Weights of a small GPT-style language model, trained from scratch on English Wikipedia: 13 layers.
Each number is 500 + 25 x the weight over its row's rms, rounded and kept within 0 to 999. Layers, rows and columns count from 0. Numbers have three digits each. The size before them is the row's rms in percent of the matrix's.

# layer 7 MLP down (transposed), 576x96, rms 0.0809, rows 319-352, columns 0-95
100:488454488448465546530502480514531481500505460500479490537487491520492564485509513489494530562511494464453501496522513518514485469490565461527465523460507499474480486486507520479492529482509491496491546539487545518497534497493474520505458499525487485482505515492507506494496470518468521515
105:484505500495476533521504472546485508516472491512523500548487486458518458481501516573523500506502514506526500477502520478469527504483466520501480497472495525459505510531488496476479482451480462458520450509520470510468475514475507515491468526533547525484481479515544542489525534523500532481
097:486499483539541491496495500487470489466500504479534504504481462476492476456482514522495455560508505542459554485476496506494512484471490507475496497515509517529472463481497559526490442505531523485543519532499495465521518497502517517474493459494465520508514474519493561485480515540505517503
103:473464500494477492493496477499492459529503501486476523483489517504487504493424551472496551489486459531543482507524570463498513502465486516475459480490511496501438507500469476497517517513513520468502510548525495516505493501545476499479519495499526527477508515487502512526566527506517502513
107:461514542469569530529467500550521525497494527503487491500495493468481512518462454552495518517446525494519465516523493509480493472491510467482510531491505465440529514514457501464459462500489497486514519500552476517508489452508514495495493500518541498488533487518499504486516490508521495490
092:501486519534510456527494496475516493460481484532514495477520519519524463524537535458506522492492472504478534503531519488499509466521520526487529480524541498475444542448518517506474463473501525490476502530498463469511521549464470498489517446499486502525525488530508504456506511505459496477
098:532501504512486482537503488547521478469479489508493489563508487484514498478498490507476501457462452478502568512469503465537483488509453513453447502482524480461503501507511556530463507506459488501521509494486519494489476526531504499533513509476499526529516518546469513531473496501530503496
094:500535523557503514486504482528494477505502441491550493473518500500506538476505523504535531492475484482516515473486513471504513519528478508500474443510474519505467526478509537504525500503508546483512488477493521497543495470492498547511549475486445525503465466519543460507482485473502488451
095:507479512507506499557491506512580476509533440492480484443470498523478528503482500447519493495495484577489537512515523482496468474502503522506500520504502512505519493481552511500474481534516479487473500492479520511486523540529506471479497498517497475487480485538530506505528460459489489472
105:479504492562516515517506523495534448514476495512527470473464517486514506494510514416501536531473502513492488514490499463517503460483541522472497525483489495559488553518525464473520467519514481490519488438523504505500503507452482498532524505525484486503495479519491518505482475521483497532
114:511500495474466467524503485503463513460511491494483499483508454524503534541505482513497474503537492494508472463507482532452485527524516486528483474491511493505499489500499475512556544531514504491439479545480486508467475541536505491523443496487493506494536479499495493494558487488561538510
100:465468494562499463481511533454510476498528524507434505473551518483519473539485512463473523516496451487514538499514493452465498493489494483496491469518503485522499503531520485465524520501483504488500514495463525495520509492502514494494516484500553492490512472519493519488523526520578497461
103:533510505511531498530483520528510496503519537497493482518493524477480472507559492489509520501517519473459442462517467493486538502483512507467558482499559469462503496524500489435483505507540524462535462514503498483526491511503490472511466485518539502497525463504492540472515472480485528485
096:560518531529496513506518473556488484528526453502528466481497455491479521497469506518497467493524496529495503467507521481537553479502513517502474513527520490538473523460459511502493486483528469481518531504457460526491473522496491464477491476493543505501468511534508486501518472508521490444
095:477507478536536486486513531471496474494482469514502499495536479493490491542524492486532512487487489457502498462541533440492508528477521522495502522477475496543450507512525487517513518501535487526501525519560472495480478521525533469482498516514487456525445483552494493461513487461519477484
098:489519476479479467510516476530497501485537463522491530483500506511573511473480480486468485513474504527506506523499539500520470467457470516480469505504481499506527516461516508535534467478546487481518491474501553481532500520502503517510505502520439505532443470499510528485503543508488454526
108:511487489488475474490489477480486508502479469535536480485525487480496469513436528444513514516501521505468519480497497479484498509494547536529471476430467456496531491453489513490481490509493473496512530536511515529514516477533531517506508525467479540517489528483495520545551529498514531510
111:535545477522482536489496496542527468516506487533504549449508508495475498467480505514455472495501507520524483515488527465481521483459525515491500515480500499500524498479535502506519475464555409482498486491488476527487467500523497488536464494492516525526518498532502511543461504497532522511
084:513474484518502499469515510502490477499499491491568519480444532505450485512456516504511524484486526518465484477518522474513514498473476496491516500480527498523485507539586487522514481441485496495501525495511504478497503474481525532590526499503502520501489488507465526516472485479511468497
093:475487479535538484501470492483484517543483489493475502517493495476475472525496456517505520501494522505492452439530498446502507540526509469450506508514536520494487491504516517529510516510475477517520500490480494481478490539519540510543482452487499537550509478516512497456431519525497521519
094:459472530510514517509498506517521463476475500496516460513531528486493527538531524498516525473489498505509458544452536515506492516507454445511519501476461487520507491461498509539490505488488514506489526473486561513500443508435492515484507514519527513444478499491476520506470528509529477501
084:464530531469499444474571504455498540455540496485519498512487511479484497545446520473495495527490478493493503494469492481522514546470507486526488489527443496519477490499472498468499539489526524513502573501517531536502514491499465501477522521502479514525505492500491478506489491498517478526
106:498466535538460472506521492518520479492487532516483487476524456466482509508483516512510491523524519498505470515516508484489524479536508486438511519514497455492531557481495510530494500458516502520502522534515461489487492503453527513520466505476514547444474495452492465483457534521534494513
100:466494533488506521519480476491517491505469512486519531503513498527525507504495547471519486513507491488499502534503498456560483477440447494507492512466501515522500527471518508540461503467545542519491499451506545473455499546539504504475511494486476508472471455537509500470515486513492516465
104:521506482482513503475504525493527537510528488503486508498485458502497465487567516480481540539467498450460511512489512523518510507510430489493490469533496521509495505497522540478498493528491526508497432498509557496482481512470533474549520496485481486534519500512459502476460456523503482504
115:525511514508500523411481485494524505484532503489496476484512497519480520496497470543563490510490459460509529508481456530474534505492498489433477495483488502493503533502497491535489510488493551529457480486486530505479499511492537530525526536499485497519474485461528515472507491542507460505
080:497504506513429493490536504514513502453496507492531517500482510464486540520519486513526466500501487470496532513506473467448519536498469463478566569493530512531506456510503503501497469486530491471522492472490490527474485502490495441496503520513522491506500496472470520501513480525556500470
095:466464501514481478513483513486454467484494489478534490540509503514491530506498508484526473457541481495420505455523498541476486534489465492542502466501518520507514536475551472525518496486505489498562482482483502491525505458495529467528550485498496483486498504477512518493534474513530495501
101:492488503518499443480496498507519490514494480480544502497514508506486489448485473503455499512474507503494442560503466519478517488486509485504476521512533576483475530495483480540551469478551473501467498508458515542521486531499508500509495498503494471470508519483504468544529508541522516503
083:470500487503499487504556504505545517527504500522533500502519486493554498504456474482475544503467495529502493512503543470508474482483522520517481484478498467495467477444482486495560524513527466519486516489514532550490447467464479510548495462512490512515493513508484496529456484494486543505
094:485565463489504519490490502500516500465481500464482541476527506478523502516534493483519499467501459526530499527517515490492507506497462499529491493494474475495511519497484460509516528557511513486504494501514588512494449482494510469437504498537497472452485513499500474533518506551509479527
097:545504529475464469499523509542565506494531502498512493484471546512480510448457524513548457477516489499517497497535507510515488463530498471526505488499485451496502518480506476516501493488502493483489505499512514560483501506436471504477514521515510486515490571506488472475511471472537510482
107:537523489525498471445469450513522479511495540484521532518468488487523466491514469524508454475522491534523522526519508504510500516507481487492493483520481517520436500455506519474498513524497493487560508500531510558498513512465538503492451524478499541495481508510463511477506514480504463458
103:506502516485535553500501492546483493524511482498477483515493503478519502455518500525505564514464460506518504515504510464519495514506476519508526472462467464492506528471504472510452542505461474558491495496493523474514504502497536519464505486503525513482548489493508563443489497512483457480
# layer 7 MLP up, 576x96, rms 0.197, rows 320-353, columns 0-95
112:500514510489545521512435511438478492554479494501496469482507509513536491542462505477517491527522496511466513506503474476482501516496519522501488495528459547522491506501485524515464479558540494485501480520486540492538510485504460503511500444477479493502537481481470478520485459524527466521
099:499504505493474504543470484505517488528485533464455492430475543516556520486470528499520505469474473511542479531522504492515506476499534499492503485482479496527515517516505457508506512502436494477483481495483529484490501511509524485509473545535490505522559497483524493528535459452522504476
105:529465512508528498502507532526489507546526426485476472530503501560500490448538497459489534512529484503471476509467497518525542518491484557489509455505525465458459473487517522478516482485524489494474495470462543521468522511487492525533532481492511497500506507493497498502518512492502483518
098:524470487524545474499573502460489501487536452540510509495493509509522505524521507475491466505545484487450534509464524533526491531527486498510455509513496476532485506468485487544510526498534516487542493515501531485485475456513479513498488486517449475507458494470478482507493529463493487520
097:539503507506487464469448522534472486522487479495488485546546485480504500475511510513482499510549525524492506509522516516529492528500539503501446482538479476528513447502524483484501522514509498447519494486473487459500498498477458538471546516501455519457532504519477528491530512513479494546
103:478505488489460509462495510480499539509502493474469484490514493484485490488507541521536476503498516524496518492518460482464526534504552495541510498543509505530478515503508530526507524524507526502487490547469456465483475477466507473459530497526561426530517513511535456524496508490486492479
096:512515482486473532454469520498475466517516489515486505530488518497518501513516490506499525521507525488492474534474437529485494491489494514545499482506491507457526444526474474495548514480480437523469536522490516498521478476499520493475526518496553512478497524463464543489483527502537529549
095:521483449508503495544509585521520490498463488478484486448484505517499472471448497506524527502530482536527485478486480515465508549500495519475562505521511493545472515528505516517481459482499481520458483504513500529489479506492488483518537485500505520498501504485479497491517515500452477448
107:499473513508529458499521542535421536495512526506486534492535475502524484487451552465536504469468522439506512473465543499504507514491549511470499518520524483495544458478479483502513496516533507502496497493445512500513468496514488516499484490482501506508530525506494533468528510497506495482
119:472506503498493484536482510472512473487483471497511497458509484538532531500494522494573504485489505474493508486472499451495524469509437535481508532519523493529541457523540515471493506511476506501514516485506492496487474456535508524513493498530497474526557522472496487491489524523420505501
093:524493495465514500533543494503516476550494452519528518482465512486470516459454538459465493511469525504496441555479514529524482541499487510517509469503486499527506476524513466499491490499483497512521489516477506455466495493553471509513520517519488463531526476474503472508504521512465529535
100:476511504487492501508498495487507484485539433458488467446481493492517508506483485539477481551507509499540484471486477526503489486507486503526485454502490488562476534522471464470536550518507502510477542530491510497469500540486522510536524529501485498489480509524486466498557487470485533520
093:454464495467534482497517493486548513523475506457479509477516488514524486477526498472483519517506497478495491524476487528501484522518509521453498501499533487455539474530530525534499473519463501499431488497555549490530546520498498503512502507508480493505478498492494517520481538489424474514
097:512504488484472558500565500528522493492507530486483493485511497483468545510523542459514487503509518510484517501510496485520496510514495508459501464539490494455481506502428552468491483507474481504522528465482475510499496563450476491492541488480496544519479514486514500450489503480501499534
099:491480511502539536498505473496492514515475514497491537482490463495449523482562520500500503530499510471494447506475451524510508512507514539514516500505515489499480476554481466435478551514466483479528518525497493509501528497545505482526557486457468505496503524466465528502517519472498504491
101:494513511497489483489512477514517483483530502524498503501520498542451570521524510469529506496446534502472469564519502557481470542529482512504483478540486532481475492493490484518537482514500485523511455557483467487479500524511500465469507479501491498472507498506539511470452516493482479499
097:487514501509515494505503511492483484526529496525493444465466559506534517485479528494441540516494528536507510452510480510487521520463508515493498474526496528545497481513490469469543479490526507519504465498514480482480564454507494519481507474484470541461471523502462486540505479511475519515
090:497528503511525507525471516499493515494508502506476538468515518495474501465548496532514521519512517498514494512497483530470514477499492477524473549488480504532471489459501475500490459547434488545481468556448473518521483540517528507522459479515487512516509452497513484483514492518507558467
095:501496454532496540461544474490442492495521522483509514507515480502528521483468522482470524516473540534507466473461522485507494499489516522478523506468478541509458496514487496495472502551486536520522491509519538522485502519445433478477483495496526483522525497481482519518512529475498482545
096:522474493511489477461498517489492517471493536533535495519471496535468519518530499533490481489466476494504502500475494489543512473492480503482480461510482500490545504493529464522525528508472479504521540482479496454496508496475525473537534555533532510444516504455503513525505548471453467529
083:512495503515494547518533466503522453503468476517524528501510482530510501477492473544474539501532526486529481497533470468511498507484469458460544529478521513489482520512513454507496454544484486487498503523528483449522520497519471484511483500507528536506512493446522517476524471472544519470
102:522516483458533476503454525468466506518526473520485503544506529511484498493477466536475430499498483514497525501479552528510502495482519503530494445493531530494465463478514485498529524489492515481485505478496515536499510492567506489505531539504480471518523503524507512540524473489455503461
093:515487498485475510530470478505492508473511555474475471537534465504499511477496522523509493491505520514513546504504489495520458503504440479513515498456506474511517470491522469495486498521572427495553514477492482512495519481500488512508501549480501534477515517495530488476534546467457493509
111:522524507470524568499515507502432472512537518527514521478459538501448502539466503511515502528539512500486511505483462483478473530505530543508490459452467479528471504505503514470498520473486509471531452453512503471502488496530502490498519518529489475524471474515484507488491525487489493522
098:507486472483508510545517498502473520533476525475522513484529498483533480497487514471455450520538490520490486479481553466497490463521491496538552525536505494530507483474497500461500461536492451458517524504534505490506490493504443478499491478506490472517529519550511509532484472458480532498
081:527493542465498472534501496531516499490549502526515489552509538496501491521512489486528475468453516505505494458499494482506500449511528490516492493485456517477500470540481521491521502574528540502518494491543468496513528514525466487424464508497516527496505495507487481496490518479468473472
100:523510491480453488502485473517508522518474470495466528497514510457485469496507514466498500485479509522547527479467517519530486423511525487502497511533521512486495480531498480495476452491490547539478506521521493533488502451540513496502514495444487508547555469475482526504504514489501527542
101:532500511475521536458519481516484495520505518517511522558497503527488485508459527491502436523477481506542496457505502458491470544489487538514458496544559484488467505497508489475478479502545471497479524520527491522512519481535481487460524457485509518460499528510491507527532510490471481492
079:493501491469475490510483479537490483487488485545523499526563469497556501484472517515479486487506547485467529517473533499526539499516477454490519463494479525528540497502502495517517456472535500482505473492537521471495508532448478504477489479507493487467517514496543505447519533468521466502
096:474492468532500496538540498501461500492536491498493511521479480488503512521456506488505555532480528503485483526517513469487513532477442480509521533506476501467568532447506493477502490482488473502507449534518476521458531459517476516491517508464510498519479542491545531506503504475497505531
098:502514467466515515485514518521494491534487513508475508532478510513542502493495469483486507508535515480489521486501485512494502506484469556526489529442414532553466514464488481508531476533476487499497560499526461542512490488488512486528510491517462521499498517506443466485501508509501531520
107:527463498493483504443516504499488486506514473518529489542487514520481512509502527483509503523488462507529501495541538526489518490494513516476466462478526492545482520463529496509530510481499430501529526513514452492532475500513537515447515538481457505543526474460477468460517494478503480488
100:537498508498520495546547544468506464496508499513472534522483466492482483520514539479504476478492515491475521578537510514521494520479476514489493561497502476475481487491481499494498491474506489467528490524513468490500482471488530502515538532464451505473509525452494474521504451479504550511
103:475515468506519496516529467507475532508494454455485525528505515505524466521486488518490481475511543488506530455457495485506502503489554491518495515507502543569487530506454501537460507461486534513471451485509500512516499485464501484513509523489423494485540497517522531498505499523503515493